Part of a small language model's weights.
Size: 14 layers, width 96, 3 heads of 32, MLP 256 ReGLU, vocabulary 4096, 2.34M parameters.
Training: 150M tokens, 4988 steps.
Each number is 50 + 12 x the weight over its row's rms, rounded and kept within 0 to 99. Layers, rows and columns count from 0. The size before them is the row's rms in percent of the matrix's.

# layer 2 attention query, 96x96, rms 0.129, rows 0-7, columns 0-95
096:75 54 68 38 38 56 49 51 52 42 46 48 57 53 45 57 35 34 63 44 55 45 38 51 57 54 31 57 38 35 39 57 31 51 53 48 46 54 52 46 23 64 54 50 73 72 49 61 51 67 25 51 22 63 55 22 49 73 54 68 45 30 55 47 40 51 42 54 52 57 80 53 55 56 42 78 44 43 45 59 37 47 43 63 43 36 61 49 41 42 60 55 61 64 60 36
093:70 45 39 68 57 43 32 40 34 35 52 41 84 53 39 49 41 47 59 59 46 42 47 44 54 54 32 55 42 39 57 68 36 32 51 61 77 19 64 55 40 60 60 40 68 63 53 48 49 69 63 48 51 61 44 49 21 57 57 71 35 49 57 34 51 65 54 58 50 59 59 54 56 36 37 57 57 63 60 36 57 68 54 60 42 45 38 55 46 51 57 71 36 67 54 46
083:45 50 41 68 52 58 54 35 40 49 45 57 53 57 41 50 54 34 46 49 53 35 65 41 35 51 41 47 52 40 51 48 11 63 40 54 59 50 72 52 51 65 49 68 45 52 40 36 52 41 43 32 46 74 44 45 68 58 51 40 34 60 27 51 70 62 48 41 35 68 31 36 42 44 43 42 52 38 36 20 54 43 58 33 36 51 37 64 30 50 31 63 33 33 62 51
089:46 46 79 53 38 47 33 47 62 54 45 55 40 50 37 54 52 48 30 41 50 67 40 53 63 54 52 23 44 55 46 38 47 15 45 53 32 51 36 46 44 51 35 64 51 52 23 66 54 61 47 40 70 54 58 51 55 42 58 54 26 52 62 55 63 56 38 38 36 55 62 50 26 56 33 35 45 37 60 41 35 44 43 44 66 52 68 47 43 78 36 50 67 74 46 44
094:51 39 59 43 58 45 36 58 60 51 47 56 50 52 38 50 72 57 41 51 54 51 47 50 48 48 70 35 33 56 45 30 35 30 59 43 43 18 54 33 24 44 45 43 32 65 37 59 59 66 53 29 39 56 62 55 62 23 56 62 54 37 36 26 67 47 67 47 51 60 51 33 33 52 40 69 47 42 61 43 43 49 47 39 48 68 63 59 45 30 44 42 67 54 36 65
101:68 60 53 30 32 49 38 34 34 46 47 49 63 50 52 69 30 54 45 60 51 54 29 42 52 59 61 56 36 45 47 51 39 52 70 51 39 36 42 51 48 41 66 34 46 45 57 20 58 62 61 44 36 36 40 57 65 49 52 67 66 40 29 49 36 64 56 53 46 43 76 47 72 60 34 68 71 61 43 61 43 52 56 65 54 38 64 43 82 53 66 44 51 47 39 50
103:40 28 52 44 55 51 59 38 66 37 49 64 56 49 49 53 64 27 60 47 55 38 46 52 30 46 33 47 37 28 47 55 81 52 46 36 66 49 75 57 50 37 46 50 43 37 32 58 69 51 53 46 51 37 34 58 50 57 40 51 58 39 32 77 71 56 39 60 52 50 51 60 64 48 51 53 79 60 58 46 61 48 42 48 58 64 22 24 61 41 31 47 53 39 46 54
114:62 40 46 65 59 49 32 43 43 37 64 80 78 42 39 63 64 68 62 48 57 40 46 44 55 36 41 37 78 48 57 64 28 46 40 47 38 47 56 61 29 57 31 59 42 71 42 47 44 45 59 54 49 86 62 34 45 69 51 50 39 69 38 56 46 42 35 67 62 70 51 39 55 54 50 48 39 57 44 51 57 36 51 57 42 46 52 37 47 40 55 40 40 49 41 35
# layer 2 attention key, 96x96, rms 0.123, rows 0-6, columns 0-95
096:47 46 61 63 49 63 74 63 59 51 35 56 51 66 55 47 42 30 44 73 58 74 55 23 49 43 49 63 35 63 34 48 46 50 33 56 48 52 52 51 47 53 50 57 62 47 65 53 43 38 49 51 42 42 55 39 68 48 30 41 43 45 53 41 51 58 38 45 46 61 54 52 61 70 31 56 79 64 43 43 54 21 39 59 69 51 85 31 44 76 40 49 47 46 56 44
105:31 65 67 59 35 40 51 49 84 68 71 55 45 47 44 70 57 67 32 40 53 50 54 20 48 39 63 52 52 39 40 49 49 48 46 54 55 66 50 51 53 58 53 51 31 44 63 52 40 47 64 43 52 51 35 51 52 59 51 37 61 48 41 47 47 30 29 36 59 53 24 44 34 54 38 41 65 39 60 30 79 39 63 64 71 55 59 30 54 39 45 44 43 48 56 46
099:50 68 28 56 38 38 58 63 38 65 69 67 43 41 56 40 50 49 62 43 54 55 39 48 63 56 54 55 43 63 49 64 69 33 42 43 21 68 40 73 57 37 72 50 40 34 57 52 59 56 55 39 34 62 37 47 48 60 68 45 64 58 58 57 44 37 39 55 64 35 46 48 46 55 71 74 52 52 59 51 45 75 45 58 58 51 39 44 52 39 71 52 60 36 29 24
094:77 63 47 59 60 47 47 54 53 28 34 55 40 44 67 52 50 42 78 65 55 71 46 49 38 79 37 68 35 74 50 45 66 69 50 50 59 44 80 45 36 64 52 50 58 56 62 47 49 34 56 52 40 53 52 43 61 76 31 54 64 65 46 56 42 45 50 50 52 58 52 46 55 51 59 44 56 63 27 62 40 68 25 48 29 41 44 45 49 52 49 36 41 55 58 39
101:23 50 38 38 77 36 58 70 40 37 52 63 54 56 50 42 40 53 34 53 57 19 57 53 43 56 28 57 34 53 37 60 54 33 37 46 43 30 38 27 43 47 64 46 53 31 55 40 55 51 40 52 56 54 25 57 38 63 39 64 52 58 46 54 37 66 39 39 43 56 68 49 30 62 42 39 48 46 67 40 46 54 70 72 49 36 48 61 49 56 42 59 65 36 59 65
112:53 66 63 72 72 62 47 56 76 51 43 51 52 63 50 45 30 52 25 85 34 55 48 39 54 43 58 56 49 63 36 51 32 35 60 57 37 60 46 35 37 40 44 54 41 54 53 71 49 45 47 45 58 37 53 45 56 63 35 49 38 34 42 37 67 40 44 59 68 55 37 64 35 40 34 37 57 55 37 36 58 26 55 59 59 55 71 56 39 46 34 40 50 64 63 39
082:52 46 57 24 57 55 64 73 40 43 59 53 43 62 64 41 37 43 49 49 44 47 56 64 33 42 40 50 24 66 39 56 41 52 31 57 52 40 44 62 52 60 56 36 49 33 51 68 51 62 44 48 62 74 70 75 39 65 50 25 54 65 40 58 37 72 24 61 31 40 51 43 54 55 64 62 62 61 47 67 55 58 45 43 27 40 65 53 52 54 40 64 37 58 59 49